Each number is 128 + 24 x the weight over its row's rms, rounded and kept within 0 to 255. Layers, rows and columns count from 0. Numbers have three digits each. The size before them is the row's rms in percent of the matrix's.

# up: layer 6 MLP up, 1024x384, rms 0.293, rows 511-577, columns 128-191
# down: layer 6 MLP down (transposed), 1024x384, rms 0.268, rows 511-577, columns 128-191
# gate: layer 6 MLP gate, 1024x384, rms 0.287, rows 512-577, columns 128-191
up511 104:120141112131137097142159146141139101108106149171123123171138114101118127109134114135161107139128128119135147124152162113096148134097163212107096083134139127168138123142097099113134172137133127
down511 102:100133156125146134155157156161087110155139081072129076131135153158104119134127107155148078101141149149104087095136112115088111169129095138123094123157099120099135104068151125087112168110095127
gate512 098:139126107108110146134113096101123163127108142156158101102086138099114122096103124156126113103097150125130107132094124130123134136112086145103130081122173092148132105110134107094120140139172110
up512 097:108106139151129137111115143170136135091177117117091110087110148154088149163122137125122120140163113135113094183116151114154121121121112130115124133141126149119140143120102117154126095112094141
down512 096:075134161158145145131139112125112124092133120085123146119141145134135149106158146153120125147166087115121086137152129126067123115149143120148127135137087159088094137153161132132116135138120130
gate513 096:147140107102103132158132125076131120118128127105105173109173139127141114122169134147167122151101131133121137090121089129127114122115157101146135122143066073147189151170167134145111121083136124
up513 095:098138122095155133149134133135106139135119170129127135165079148128109110133114126149119146099098116184129126145137133125095123131101091161071171150153158168087096148080070103133066135169156139
down513 095:134118133157124102133121111124089132127145141145140136124136134108127094123112083142089152090152064119127143132093122134134133085130149145118151116106103127143164115161123132116112106159122100
gate514 107:100151081124116137104105118145117107118075193151134132121153114111060100086154114130093096135140118097132114114110104163151144168127080088109103117106108109118114092172111059072125120128153127
up514 105:126083123108160145176136102096133128134177135086160170129160097131129114095128090139146128139145132167136124133147071110104148081159138161100124151104112109174118124128151144155136139142115140
down514 104:086110112154137155135149103115120155124124150122142119097122110124102123160137143096192108098145163152165142149128121092139096111116189107111131119160133114091141117134148121086116119109140106
gate515 099:147133096152129138133155151132111142118135138136134127142118163125161163151093127145156111122170142125098151130093113119114130104116170127129132137092114108103150132141130114105109113107158104
up515 100:135151163160106121138110127126117082109111088086127145099100106115091120099103118113092131121087123134155148156121149162151140114124103136143180159137150130149115098149141166113140130145119115
down515 099:083091107136105070085132118091123084140143082106119119125146130081139094129150098098137098115154118089119149089129130152137138125097087099118140132137131110129155108158145125139133153094113127
gate516 091:129086118119115134148136131137117114137082148122085116154202117144159184126106106102133138091116152127107111131108118116153079084119118091143141143156129192136108125095123188136148137111126127
up516 098:094124162131124109126157096136195101137108101143108119109125121131139094113107136114131117114117118172139104105106141132156120141144106151134140146137111133095095116084145141107110147133129098
down516 099:133076104131164134100139128129155136114168136105131113137154141150154171117125097123152154188106103171157138160147134099157108123126073095126120128114146153120111107136079137117142136119130144
gate517 095:156112105081182141148111121118160075095144152167152144104129139129138096093071156137098109122124108136169097131167098117108116113145137130100114166103126142118098159163125120096110173120141136
up517 098:114139209135118177090120129121143148129126125120070116130127131143158208107135134114135103155149119157116176140098102125131132079146127119129145127163114146147172126105100092119138084150103131
down517 098:117155150116131116147128151150158134139120144142109121121132156128146153115166111139110136117146096081108148121115155163113140123145131104148087097128129107129146099134137084117141091178125145
gate518 101:140096094138106127174103132117151103106163101102110117156143137120154127149152116146160124158141118124132131147133091128113096119109084129126112133109117126113124159145163121104146122134136142
up518 099:108163113059154116135109142116152113143142172104157130135149109103147109107133099111119132100091113133132120120155105142177130165110141130092138164150094141152129124124150117068139130125123112
down518 098:108142120119164152110113133145126140093175166100134134143105138108130177130156131115117160125118161135108134121094135116197108107124116171148135162140096135133153129153132142123164146161142148
gate519 104:116128098087118125091118098159123107105151164117136121109127161195125171147163125180120134183109140151124155134124159086133118137142125168166153135159104127132082125113100161169138104121111103
up519 099:120138125118101118091111197120156106161128082099124127118104119165097169146120101146117095094123130099134144145167116122089145108161119131113107109166146121132135084109092110155118116150143111
down519 104:160145097101131159086122134161122115122152126122143119162127135116099125161091136112138108156109119127109129140153192099114124144137097169149133122152126101084142133150141135136043120179155129
gate520 098:110108159114134138094133174089106143160133090093132146094116121110134158110092185122129087123107097122098104138174141106155133145133133103130136097096148127121138088106163118145141120146140154
up520 097:174072128116116143127105113126160119127142140125118123147122100130123095119121105164142152168186088146127081105120101113119171137133110104132131118164108131148111150103178090115117105173158133
down520 097:155167134081110170141132122131113174093112139150109205053121139136139170124138142155137098079138118113111091114125137159132130104129107133141125090127130164138145147087146158184162113115129142
gate521 096:138107143091128122130129109150102142154132123121126100140135115093101106124152083117153170119139156072129125097102126131127144139174148147118149139139103165070168164151113109116143127132099152
up521 095:105097131134153131159135112113131121125142124142110127148112122121182145115097147151185118071123125102107118106097133094124125042104098126141127098142146192136135135155153085136116100158136153
down521 100:120119118115131147107145130095129107135133147173124141192085127106129119098162116094092110155152142157073171108174142161134158159137177102126097139118132104128081118048115135162143149116142144
gate522 100:132157130177144112167102135120151135117173116141134127140085145113119113145123161114078127093117071093147087105078118130078092139063111106142128161142127138132096118111164138143169105077143113
up522 099:112163150155119150133143133145138140093126150130132121128132103113123174131133148093130132111142130123127130089118122138124146130115118098144164129126204109109125122135101138122147121147135117
down522 102:135128104075153097164160143103115160144113109160145125147139126130160130111115152149109136165136094113096145096094108152075149118119140121147135095094097105140149125073143177120145072150142133
gate523 100:148127159151118104111144128108101164116113149129129139119127107137095126142149149128132168182146169146083115094104122100110158176117161158133159102133139139103135152110138127084129111175117121
up523 099:111153103158129139141122173133122112109104128104158109144113161149139104077126140166134117128104134140145089109151141134126123107038140136111167095109118096118090117126159169180149115096167130
down523 099:100110127152096133137141104158136111124112123106155151138112106168128153124137128139122163116108132087154118113150154119106104150075135124110118126135082104128104166102145129156145139145161115
gate524 098:130105110129113142144174098141157118171139151123104156142102146079143121076115134125120144151138110109159098116131105141164131188163160110084123125109136118129151135132128130151130150090094122
up524 096:109141198140174154131122143114096143127101129117083129120139094086118141115127134119150105128166101168117102139147103130134125161146131124107116104115154125112133143144153109147094126156130150
down524 096:112128142142174191161100129129145072124156152146123096110127149082132128147097150102136163086112158110108128140117105135124100107122134131150139133104132169055153148126134117120073155132105116
gate525 099:095115122143138124121062108123141072096122138106069132112152145109111128074096147141140145151124132107132132147145110116134104104096130122119149154124128114125129104138151143138133138114102109
up525 098:093141104179128177108148097116149106098110110183086121108109072111153106157108095133133164154137128160145135137128132102142131127123069156122115115154166129175149154119109172093111116125120104
down525 094:129127118129111144126161126115170118124112167109144130101112113127090126117159150135129134105130136141131136107124126113131126092124123133121141103116136099132111141204092074147096127124116156
gate526 102:168083177098076105138117127136107134146107133148123147120142139143119115077135139174120129147101140141106152084166133105150149150104158153135100116122074109123135129138127122116128139125120110
up526 102:098114124111120105153115145124154083160151136145088134133093150146084113181151120076152106143152122135119119140137124115163128113127131096073140157157171142162135129159165155117156084162137108
down526 100:154134146126149138140115126079130086104149119103176152125170098119148172091085129125117088094130122138124104138096118102135137140150083110130162123166075135160186104135120117169123128073102112
gate527 108:101094179158098117167116081122123121135122111121108107082127220123146147167139133126146110160077137118108165115145130117127114154111112126141114213116137125113111168108116105126150107110152126
up527 105:137096140155108135112126116137105112085127154120148166128115145127143096136098145140135139138130141103138114123091108119130097126113134143133120115115147114103067083108108125149134140143148117
down527 102:089099104139150151142149099105118134109105104139111176144121131142135109121166129132144150099145136096129134153151136147151113144139089106112133123120154160117130079121134153115112119141147141
gate528 101:057146147108101106136114104155117133157148143136112107148076157142129101137093117116125123092134137128140122120129116137104148113145166124148173113148100100143147141095087130124064093146138122
up528 099:129134129144120147087098142121150130103146130116080124161150127122143109106120144095160082164135138167149155156148122135128117112139126168155142107100122128087122156133095103120187145156137131
down528 102:175120140122153115135182094124151127182092123136154109145117125120142118121072117133114110117098122124114108130107104145120119158139150149075108128125115112152146144133103126126179099159150156
gate529 102:121121137070144130154162103110115109152109147099116125101126111139101159110100116142144111161138103126098160112126151104121118157141130159147088163154104121096107107121135158146107166152162113
up529 104:126090137129122150128157150056149096128161127157114127106120153128142151111120155158157117144106152113106148133103140082133142157135129151114064154121141099113080105139111165154129150155141108
down529 092:115159141132072115114160117103121097107133109125143143095105117129112150147119145164145107151119140120136141178142128148146162140116128107140137191110135101136122085152108106111145176136135142
gate530 097:148098142111178146125098127160130112108152129108132131121126095131121128122171127096156101150146153128142102105096122108154126112140139147121128155141156149057126126096130120191127134135144110
up530 097:112097081075152134164157134120140142128143099120123118137143112094119110173159110115157101151102126108140135130131102122108070120111131143137095147119125179114122125138139121103120120156152160
down530 097:124111140151121132091125153113120124128108130131144122096121133150152129123119160147149100120161135146104120108135116098138143126146107167084128180127113080110161121126109108125156124115110132
gate531 102:146157118106097121133136124161134092130123122119139088167113165075088098133121085167107153146097099104070125128138105153112126111143113136151108130182103102126120160130120089171117131169130108
up531 102:116175142097142147162103159116114131154130111178146122105109127154125142100130122098147159096127099145113118156183093136178160094104092107125147103101175179128114170101125129131118132153131139
down531 103:099103104111113100154119114101123135140127139157132114100090151169112142151128147140135051120116121145162065112113175143139151093127124100110125139108130149098138165139127127143132127128151145
gate532 100:119109108156105091172133164094122136147115116132160122093112135103146142085107118098107201169119143134113138151140150124089153135113160163108171108149146133158142091083119087144168122146134188
up532 103:134132140135172098087116106082136127126125124120111128099139114098141141092192115127159123166153100166131143105112140123113151160113146111100103177119102125128131166103154099122136134150113093
down532 103:155129140129134110119155144095151145107129170119149120101119140126154158173122084128139139172165148103187136132140153145144122166099172132090132156123135133099130132115112108152123142111142117
gate533 100:132148110152155111096108102111125112121153155129120094080128139151105115117139143121129082130131150144085163152096128107113136141117108122096150119164111127157172143083088116154167135117128095
up533 096:142099134085137134149142149123142149132101142119146138170100121126127099147145061098114090116097118151127151131115133100140101155163092099151158096118157124120120115118124191145124101137122089
down533 101:116109168144107117140131086065125119160130098113121142134118174110107141116114119091120102118125137103126127106123139108103132123086105145092100100123143132147164119135133164117166097141133135
gate534 104:096063168142149139147112130176130121131148147120136144124123123107157098153133101144176146149103153121128127162108124181127134172145102083134149095118103140147122110122088160121111123145108117
up534 095:133127133141154138086143118112168133097136077177141118156142134138123163169092113132119117078165117139129130112103139116084111116108140147116159088093125139157170152140175117130132103131123114
down534 099:171123120125136125131163165096116121131096133165097144143121160116141121150109186150114159098129111117120117121146132139138127126148080132121153132091104155141148132166149113143126103136127095
gate535 096:153117110136099136143122141106115090113132112103123146104132138100157144155131120147062155152110150154131149135141137113118107162126089126120138143086105118145126100190094164139111122136100111
up535 098:093100126099114151100149114168169109126108096090153121139089127129088066139140133120129098118108095091114118124127148142143127138140138113109145086128112170124100167135164152100124118134171150
down535 098:115119119155160097163134164168137115120160134131140160125176119134133112103132112118105162117124133137137089136083112122165144076104103123130153121134116113121150126122125108176107154129123106
gate536 099:122155090094107157147113153145136158148077114100165116123122151082151135131113154121110096184137124124104099127118088106142182130148150120138118099093142139112138135148104105135122132105147111
up536 098:131112150154131107147138129089093121126139086135106135097126123173121145138120123157078112112115123163113146110179133099129084131140118133135097125134125168100174097157134129150190084106161130
down536 097:125130150160092125122153135139157091132170147172106058156143134154087099105134115118163113106099120141098143119098119113129091122160137122139127111117116152113144104088131120128138128105133136
gate537 102:093128139083106096102139101142123121099138150146140141092152140135150117117136142163103104150157105113139117146095145139159130138134128147096101132127089124094118113152108044144134123096076190
up537 099:117161122159125101172087117159149115108148160109123083150102178141121133137112138163137118121148130137110202157115139097087141136115137123105124099106119110141151094105093109119095115100120127
down537 100:108160142113173100147084107112106138156095148117126124141106127136144085132143136132109129124111144115100132126096118145119116153155141147109113171127108149154130139123167151117145082138207118
gate538 096:116119144123144104143107152152125088114110133130167145119136169101096124085163157109141115152137115137148116099143169137088150153131133103113088111144173076121066147122131151145095152096133121
up538 097:157161109175138121146101118073152149107118142128108108127134125130139115113118076095093136085076112135099138133099078131123124090127140103164110148085127155158144155075140098162161106140115106
down538 099:099075112125104148103116123102142135127116152151105130146110142145147120098124177137124120120105130105097110133137122124111118108146130114123151161105114155138149125148092122087120094162125141
gate539 103:126117119098134147120095152125153097177137143122117121124158127126108143123140155112135148154145153072110121125128130118147134119127104143157132157175137122140130128124125114131115131194131092
up539 101:126120134157124115117155137133105120149126125127155113166127076108143154127104105122088146121121112125134144133150102140097144114133161141129120161103162092131119173100147112101122140148184138
down539 096:163086134133151115159133132116117133047121120138115135116136150096114146194093163100115149107137121098162148126120107136114108133129135146125157182133120090104119160120145151136130137167122156
gate540 091:150104143120082123124149180182118132132123120135128123164136139106126167105104168187107116101142102145203101099166105156132103126130124119120127115122129153107138157132133142151121126185087151
up540 096:129122100148095140131147130128119131164117132148157157132156137136186115096137140120132123092160108105130169160168140148123092089145153049122110142108139194085156127134145151122116135136126165
down540 093:118145104105116133158132136160114141125149100109123135132091151136087153161117169142117075114162106118093110100159160164115115147140164129113120132132129167128120147099112158158121135142097129
gate541 105:144126105152084143130058146135127107181183103199137107094103080125123111102126138112123163107099128095132111119137128133155103117111153125152129118149194134137107109140113176137139111143119129
up541 101:139136139135077124113092131166150124120128175138147160134130134137140128136109153088155127134124148146120161151169161127135143129085136145177191165157132100105104118142117153141144084143139096
down541 103:104122140165125148147137151150118078192156145171159136115137083123144102122155129140158129118118127115166153125147133149106170115102109115132119123131130139124117118158130136092137160119117102
gate542 091:117154117125147131160177123137170122109133114100106144110116141110152097128133132145126163092092097103129085141117146091133116109135129134120150146138136128126096061129129143105100131188151155
up542 089:152092132116113131117130140124114101124140122108112141183115103154083127150157098137151073137149157106173161127095085153155140130155130095139161089126139147118139151118137089149166112105112149
down542 087:118100113149157134079097107126159132184110090077105134147128139180147122113151105135121117153160159163121126090127128096135130127119119126122113121148117165169156151106110101130149119116123122
gate543 096:109112133125141134115155114146140142119112112151123122123078120154147105123149079108115148113097119130121134140111150165176110122126117146092133104125114097131129149139164124119118144107151119
up543 103:131122139142085142143145127142122141139131128139128098131100126084098127108132149144127101079058077112174120102127145132124140107129138111119136105159108168104145160123126141109066137130175097
down543 106:109112143118083099077181121124097135123108114117122104105119097110139086145129108120131138085168108153073118141107120143095132109129118080129135141159097107141117125099126128156131122094137114
gate544 098:115171113125114119135130071129103104133114123106083106138168160120131132107141162160136092129118137105098115136145112140126112121161070094158146140097126144075116177114126159121149158096172107
up544 097:125125154124133134137107129124122119069140090158130110171118128118138117126112132079145117124134139121064147161118122087124125160128133088110180169135138074121150114103128120118147102090129150
down544 095:175097107144095108127104118119147132155176163127178154146126124121137161135115166154145144137095134123156161138137144171178128141105147144135113153127150135115148110148125110063145108144123139
gate545 099:121127096152122118114138118163148125074132158120162087150168133121128102121107116158136162160122073146140138108151106127126089119115139130136097143131131087150125132147125111152115135111159127
up545 092:126130139128122129125109114083114133147149132107100157142151115124163132120143100139067102086191126138109108132105113098086135142086124094112117177106121161153107147118143135139116126099143136
down545 099:109113127111113129148158125148124125078120173144139124100121119087088137113121102122122167126136107131077162149167124133135152145138133113158094178134151045153100117111112106159133115107136113
gate546 102:148145131137095101138104146112110129156146136131166127140084184175132160110115150102125140123142088174124108115136158156112142121113111149146170105145141149121101133120120122095110130141117104
up546 107:126112099163129170110138154114125161201143171138137112166112119137162152137095097144128160106172147134055101164131123144133136131124128115170139147141111148151120138131146137092097122124078124
down546 105:151150144151089170129143154114130111130105082145112122064107129194131143139097141121137121068141144129124109158131109137107133124106146116140171111158106143126127115144110176067118166085168131
gate547 097:128143146152134119139153119136129117097104177119118110118137147158114160105108146152127132173132149122121114140123108140126140168132116082170140137108147095111123093142173144107139163162157139
up547 099:102143082154077128087114113106132131095143148189163148152144109121123153111147114136120109133125148170105127128151068138135092118148147138142119125155127153103115147152100132116135099114085134
down547 101:102122112125097153091143138124117137120144078147135120112173125147133141173152115135128102136173144123097133130130082131077102112116114163139116132131129100093135137110083126108115085133094129
gate548 104:099125123088089096138107134177168092109115143147122080126136089114130106169110167143164095161095132098154115158119121150168115138133081112138181101139130129105108118148136098106100165120125135
up548 104:154163130154141145176097138145091157111176115115072106149086113121091133157171130081058120115117133188147134119145138128127178130161081143211078125092133122127144134130140146109123088131091171
down548 108:121125124158110105117099084109076125126108114147125143121153130100101127158127097141157120099132151098111119136140153139105116112149112120153127067120128140126124146171101174190098150128169109
gate549 107:137103133132115144127127112129148091102109116121093140116070063136090084145130134150141112146125133113136124153125114144170105109108088155119088121169134115100139119146139093112149142150116131
up549 108:140119136149119143120100131137104112107122125171180155167097104139126092145146143100111137170142125121100118147082100134168134143135130132105126153134149084105116142132133121144129115098095113
down549 097:128126126115132153153109101124116165106131108122142141140108106093142117089145098190143122102138097090152139131163129108118106159122150142093102129132120147128138100124157173101088104122104132
gate550 100:149154139119129107137135095133140110124134115136152079126101088127142091141143159127130123178120141162171159137086145153127139137116114143131143128137142106121153157111110093130167152136119124
up550 099:146098115150121114185135150123126134115092140118119155068148138142142089193142120100122133137114159194155166147125163123084160103129128136160123154126108162144130140139159159127108148104115133
down550 099:118113157148151136147159152154131131135151138138122104137115114133095092105101094145137182144154142118143123138123090159099103096111098127110098129108141089135131153132143098149120148107102116
gate551 103:088139135142126168134128094122138091083092123135151161115132103144110130126109113138123121150124097180109156153155160117132126133136127064090104087095120092154145139114124143080126118124127151
up551 099:134132169145176115138151144140135146117124100138120161093149099084128143163109134125160135130145131197162136126110146105128122151103131105188185149142115130123117157123164131106100100130125119
down551 102:137126113134154108114154118144159152172137121113121138099154087125115133130114169172110100136076101174155091144095097086201088141146123154099112161119111157109126162151092102129126126125137113
gate552 103:146120087135126176104145139114074138117123150127082142102151122119155168134130158201104117175101133133105114163123151127165116152173113142098094129182126098119097139114133161069149132124104134
up552 096:103108144125127165083147121124157102139124096114083111136084139168118094115149151090102133103158127140131102086118122139092121092132163137086122151123076143136167094115125105175146132135143174
down552 101:130135116108135159160140105134174118108114135135156186113105127131114138113117080157171130087166122097144144081118087087065144131116110119141139147102131119137145101153130100141109140147109139
gate553 102:103121107132147116117053138140125107150079131117115170127097128068122118127145119136145076138100153156098106092153117142088141115151136131145156144099093148157122147064145132166118122128126122
up553 100:121157125111164122155159162150135131140130135121089130152118103177142121122165139174140148118141130093136107111128151164123144137119162141085122170115129143107155164153142095133142130138124170
down553 102:100126172169131168090105104125125137111154085158102166172086111094133107097112095085115130150136106089152081110150134122181139108124118122116135152156144146100099108121131178151185114148182130
gate554 102:134129176158148207115113132140135149151110125138151129125132116109143144152140123160109136148161115119148123128093158126096141150084131149145094113134141135101124106143146135152084147131109101
up554 100:156076126173113142097123107115140172136111150080098137123104120147132139160120149132154110119109113120131088123089108118148108125077117091141115100098111158136161144116119140130136184082147110
down554 097:097124128145111128128136152118169094170154112135119099094127132119101106149147137132131158111142159158111152144143141107128136138120126127119124115116153172134120151115200132137115181100143075
gate555 102:170097179160128131138172125128165121143123116124117128103146146143124111133111147140109159135148081170096122145113104146121132089141152092123108108124121102112146163084092167132133134108117123
up555 097:094137149115090140113130099145133108104153131125118155124091118157104122110099127147144146171119057147145110123134153111142143115129141134125130151161101129101131146156089184151149121120127096
down555 101:140120084163148158100108159133146155167102117134132139150123124111136064187158128122090144146142114110088099170093158137134116141145167126151112086113132113107160105102148143157135146120139137
gate556 104:154125106154126100123088100078119130129150094130104121093102083117146117125109083156153171147142103175147114138155178135113118114114118124154162119111144132106138138140149159109140113105127137
up556 102:150123163120125158154097151111121153119139122148130104098126167113129133076152108159137124149149177115112163122101100118150133132140134128110121118086079111106126121113152129135082104095128081
down556 102:127132141114098109135074103122140147138123177113128096145143175124146128144114096136133097143133097167087124140171117137178127154134116146119161130167148105142147091088162135183127134119056117
gate557 100:135120107135130115184138177106095090155120142125093082095119125153151129083107094090125109127116119106124137118118115092099131085154141124142109150130147167081146083162142122103129182138143104
up557 102:153129163129110138106109086123175101147152101135132126108148150102102171123109131123118095125133120126154120117149130128155181140113111145096101113128148114140144160137098185149101114118120116
down557 101:165085129104133131146116093114104135123142093166142109169117157118110112139149169175122135094137158142136129140142120112127092123143160141154155169139129151146147140098137150118168127132132102
gate558 104:128106128167142119129086132140089150096139133122133156152090127119154173127154097185099138131087136116098163112135132132123122106113125129133111099126139116113110098152117180127111125152118155
up558 103:114126102160110144170143118176144105140092106132142114157130103176123160135142122153131116154146094129135107161116119177130125142102101114131117112167120133074132145123136143162136158133115123
down558 104:072111137173135124099106106131143093135096122085141144148078137177102134147187086107150154170122123145132144127131124142137122145175179138158131152098147122126143132139148163105110118105114141
gate559 082:150131109138123148129121132148075122113109155089141077143163099075103136089093110107176127116138139148113140118125104161142135100104112089117125141140105112114089113167114133090081126101119125
up559 086:137146180129114139132120171146171147146116130144148167139103137162128080166164103173059107156119141125129121106139143125131122161140157127103191115097132083104166132053097114149154164156151121
down559 083:144092148162151107141086105114174105102165147118159148146127136127099112131120132124115129134137147151129148136142128131125132139133132124107121138125113113115170100118096104126145181130124131
gate560 099:129162122119174110101143136132114155096146113112093121156094141109131162106181186114133132128132094131117119142181156092165152107159147103108140130133154120089118100138094173120154147117097171
up560 102:112116124117132109108155141122132112150112080122180144130150108066131116100119125096143123081146129140151130108120149140128129133151122106147138138124171130127163108134110113147127136139144083
down560 101:103114132149147186127146097114121136136119112118114089142107170153140108154116127093135142129161121152167139116115104102134106101153115105129105125156100101155099136112127098150125095131140167
gate561 095:096129153162127122123105092119090091130086150132127132112171133107168089058128142188114158147137144145128134125133170139132141134095112149129157160099094118077107149116127091120146121134120114
up561 098:157130102099155154195129147128144139145133137135113119088128133124143171071138140113156114128109160117096180126139122159153130129147129126136078123133136150180155127080141127096142122142158102
down561 092:133130126150125135115121126137130163119129115117115114114151141122135137159181117161130152147095146135108123114167111136101120142141129114161111116152148087121154120165151161129124111144132110
gate562 107:076108112163084091091132143162144146122209108169170128135101100183135121098078125113152159098152144116133112133139154116139120137138160141102122132170098106131133156120146143094155109116120123
up562 104:090114086114113155114146120128134139106100157147171107141115124160133125130145122123165119106150116100134140130114125123125092175101135128127121132125132155142118087119134132122118156125161176
down562 103:126132151112114140155070094161125141118125135133115136122109150132185104098075122125111119094165082097157147156150166092109158133136083138153131115126102139126120162136144120155133121111143104
gate563 095:143117134131128099119148117086175118166151141167129118116159148120141074102150125127137122137133110147116123067114104127142124129159096096070149099146133134120087136117095178166130133157142136
up563 097:151175127098092164103108118142126111121144128144088124148126094152115196130125131101103112114163100101158125148144119116134168106125116132095133095149139175149187150122137126156125101126109125
down563 087:174154122164128164135139170129122134129140098082129107070170115130122121128133118126124114127099125157143109125128126096101129139158130118140123117101156122137114108116117111148137151139133115
gate564 102:101105110161154153162113129147121124151102185145142076133095130131138146114156137098154134124137092137133090126096152170114101133110095162078117160091138085116144137131172095076114140116210130
up564 100:193136137132150120097093133109143123144171104108106164139146141152136126133137128196123076152110144102124070116120140121138092112123111133154121101097114100131088127103103150113119102141103159
down564 103:131172116117160106102104124099150157128130120144139106131125121141111139110148138122109146109085148123150098149136101121119116126141116151124135101131098089150115126141109117159119116158107124
gate565 099:098082078116068081147119101179110167158125122120125118120121122132170116144116142139144104149114116160103143128122149136135088104141127097068123105130110155118161141114090125122101152123138104
up565 100:100098099132108120133115130102110167158098148096103097098138147121129130166118142157116113079104131120098100129108133116115150127133155039118150108104123144129131161125119104120100148125130147
down565 098:109128089137105146121136129120105119146129114164115148147110103137175152102113152123108121134128107113122126121140137132152143134121160090091145144143155088121155135109161125115113098139098154
gate566 104:133090098144118127125124164101117104117120156108126146113133135131134123182100131121127128115138108110128132109131112146114159112123119115125147133125094104119156141073138109038098107153129143
up566 104:120116124091114107127189134100099121104133140121131135076141128145173171182094157129160081179107069095142158140176175164141144156129147115128123164140134132140158118161115121087094124146132166
down566 105:157128126129117172099147110129183133157139113131100114106119136132135149162122137123117176108128136149134131140153110133129095108128113125156133101120110118144134129093145147109109134137110153
gate567 099:129144104153110115106124135116126134173136131154123114095124121151097105081089119184144105107093161150133176118135125150103138112182133122115138117156099149151149148082129110117109134102172128
up567 096:159143085139127143084148121152126066145131152130104163082191131099116117108092138155104106101112100121135136109112143112098083143190148149155096110179108073107154144092144120138119152123087114
down567 100:128125141111184110097098159147133112116117134098142144120144168124121161102128145126112128143114153112137091108123122128168152110116120140157130092120197151127148152139113157104132138110100120
gate568 104:155142137142112133138138124109131100116122076108119140124078136113075141162139134119105164155123110130141143108103110133114137127177140100084155146067102127124113130131130161073134171165109149
up568 111:141119115109150106079105112072142099087125165140122136130079107137098117127153155147118134120122154128134132159113141149089130143127122119141167143129122107097132168126128178136106127160181159
down568 103:153111126109100092107113125143111100201128136117157118139148096102102140127133124133063154145137139123127134122140132170175139113147132164168134142124108120136108092110131161103136155128136163
gate569 098:113119099124152104111173098148077107092115125176105120140136138147167170113131126135138113163118158109135115121084111143128077116141138135149154099169124117123157162133136120127147171126125188
up569 098:115099185068138148111130087095110115134104164122103144135196113113108153104083136084132174130149150156161147113116169157105084175164127150138154106142126129151105130126131140152126130137112121
down569 099:139136163082125154113100087144111136118094148105122138130166142188155162103114163112089124162112125160117090164141136162129085161131121117086142157166137107171088114128136096120116120149100174
gate570 099:143120084153136115097140143103135075112092136118144160121117140099183084134099134121087136158158144095117114136140117163113106098121098146108127120166094135138131155120152180145146143120082072
up570 098:106128109158165110172119137135164149167139116096110097118101125112123116140122114104141121097094127112144115142151060091103120123103129107173144167159105105141115102094132151103135153149113155
down570 101:096140118157146095129110131099192116130129127126108144128146122113158121125084115110154126136177134123154101182130092135132145144110174098157130093114099136136098141172125128144132154140132113
gate571 102:144116176127156138133105121084115140120148104118104105137120110114151144178080177138169159143140146124103171121139140120138110137139174112137088145148115161150123188152093125105127103120137120
up571 099:131112132073127115128124160112161118129162128093090114063091124148142157141112147137141115144157102129140126112165119147153100175082173148128093087146127115128159181174091121131129130083077125
down571 098:109162152108100146139120154175122110141161110135075125114125130143118103148146149102153127147159142153124083142157142191107123141107134128150134111168150125168118122110143153149095090130113121
gate572 095:143139138096094148158113116175076130164123126116121086138106100159135146088119135132124129116113134105131117106129087109102085169123135137113112169112139161104125157123116151111131114073139181
up572 096:132132095120147145146133155106128171081165128142133157131121146123108112138109124144100097151134156107120085139104124151138138165110118128111130120109133135118150131147150094140081129157118116
down572 100:172124117191110107153140138115149140132114127167154088145086163114136127132115154143114152141140146107108194136156120112090127151162130056135141124128137107124117114098130150145133118152118094
gate573 100:147137129114101147164139092119143107118133159137120118161114114128126092150168137094139119167126150095140098110139139134101089120108146085094106173064123172092112123142163153101123160133160121
up573 099:158145152097141150124116105092179167153135116187116139110157072171137147126186137138101124130107115112104133151156130114129122095125120128151162125088123116096114162142096118135147097143091103
down573 107:139169150142118112156099112126128117129086129098134139118099133129098140120147136131155113111129130163145102108133150113110092089078137117139082150145142117114108133102143123128114118144104156
gate574 095:092160135134144134142113118105073152123113162123186128129168100135127144158130157143149099148186164126105142141118154130114137128135122154103103115134170130147173113144133146142120134132136083
up574 094:092109126141111132129101123113117138152088093141130126135088141113096137097111111165092113134121136108150129129127078147101103125159133142113123173087138138132097129108145137119127125092111114
down574 095:146129151182099090091140133132121100120100127126123128149081090145093139145121124130114127085148145086142125169171123173072092121151135145126142131117124099146057126107154138141132112077103147
gate575 096:176141096096091103125156108105141094121135146136151129135150137140166116089163115146049112121132153089121166148143124117166166127124134131130125107157161117163156154146171146149093108109121162
up575 094:130106144124133112085134116120112106112125088090160159147078101114094148146168169131074085151142114082125115128105103127123123136145132074152066129083129100128125139112141135116120158119080071
down575 094:114152127111120141086140124139118123112125137149162134183096133113131134138096157130180103058108096138104136118130145154155116120122132139126147106109128127140132161099122096183130164132067129
gate576 098:123176149092165117129113130135153130155148139134180147143122144159112151081119171111110171140142171113123127085105102140147119139153072131130104095087138112131099152129064129106103134137130140
up576 099:132162104173145122143107138131094104126099120194131127151143132150152123138151158106111100100070113131150142110137142077153128102130124139112125151153150165151172145119138134131141141132081067
down576 100:133106111119134146172125134067127111103072123117090142141064162153094136187104112126164095097134140144144103123103127128116108093121117122106142156168121151121164122122116106127154138154113128
gate577 100:127114147122068134143087143121107115081132132161114125106110189085150147118139152115133131115130137119167141118139134075138112113122162130129101133101097154151125120120123127168109132165146127
up577 101:140123118104106125142147096135095104148136151142117121133118148144165162150114117123128114172129137141122178128161106117130116129138137152112173101126107121145126152135141100109135157110118074
down577 101:108111150169126110102158167100146182111108114142125120141094148153091092131145088145147159065147126102134076135134157180172087077090162159142120143112112115132143110164088131126122133162112144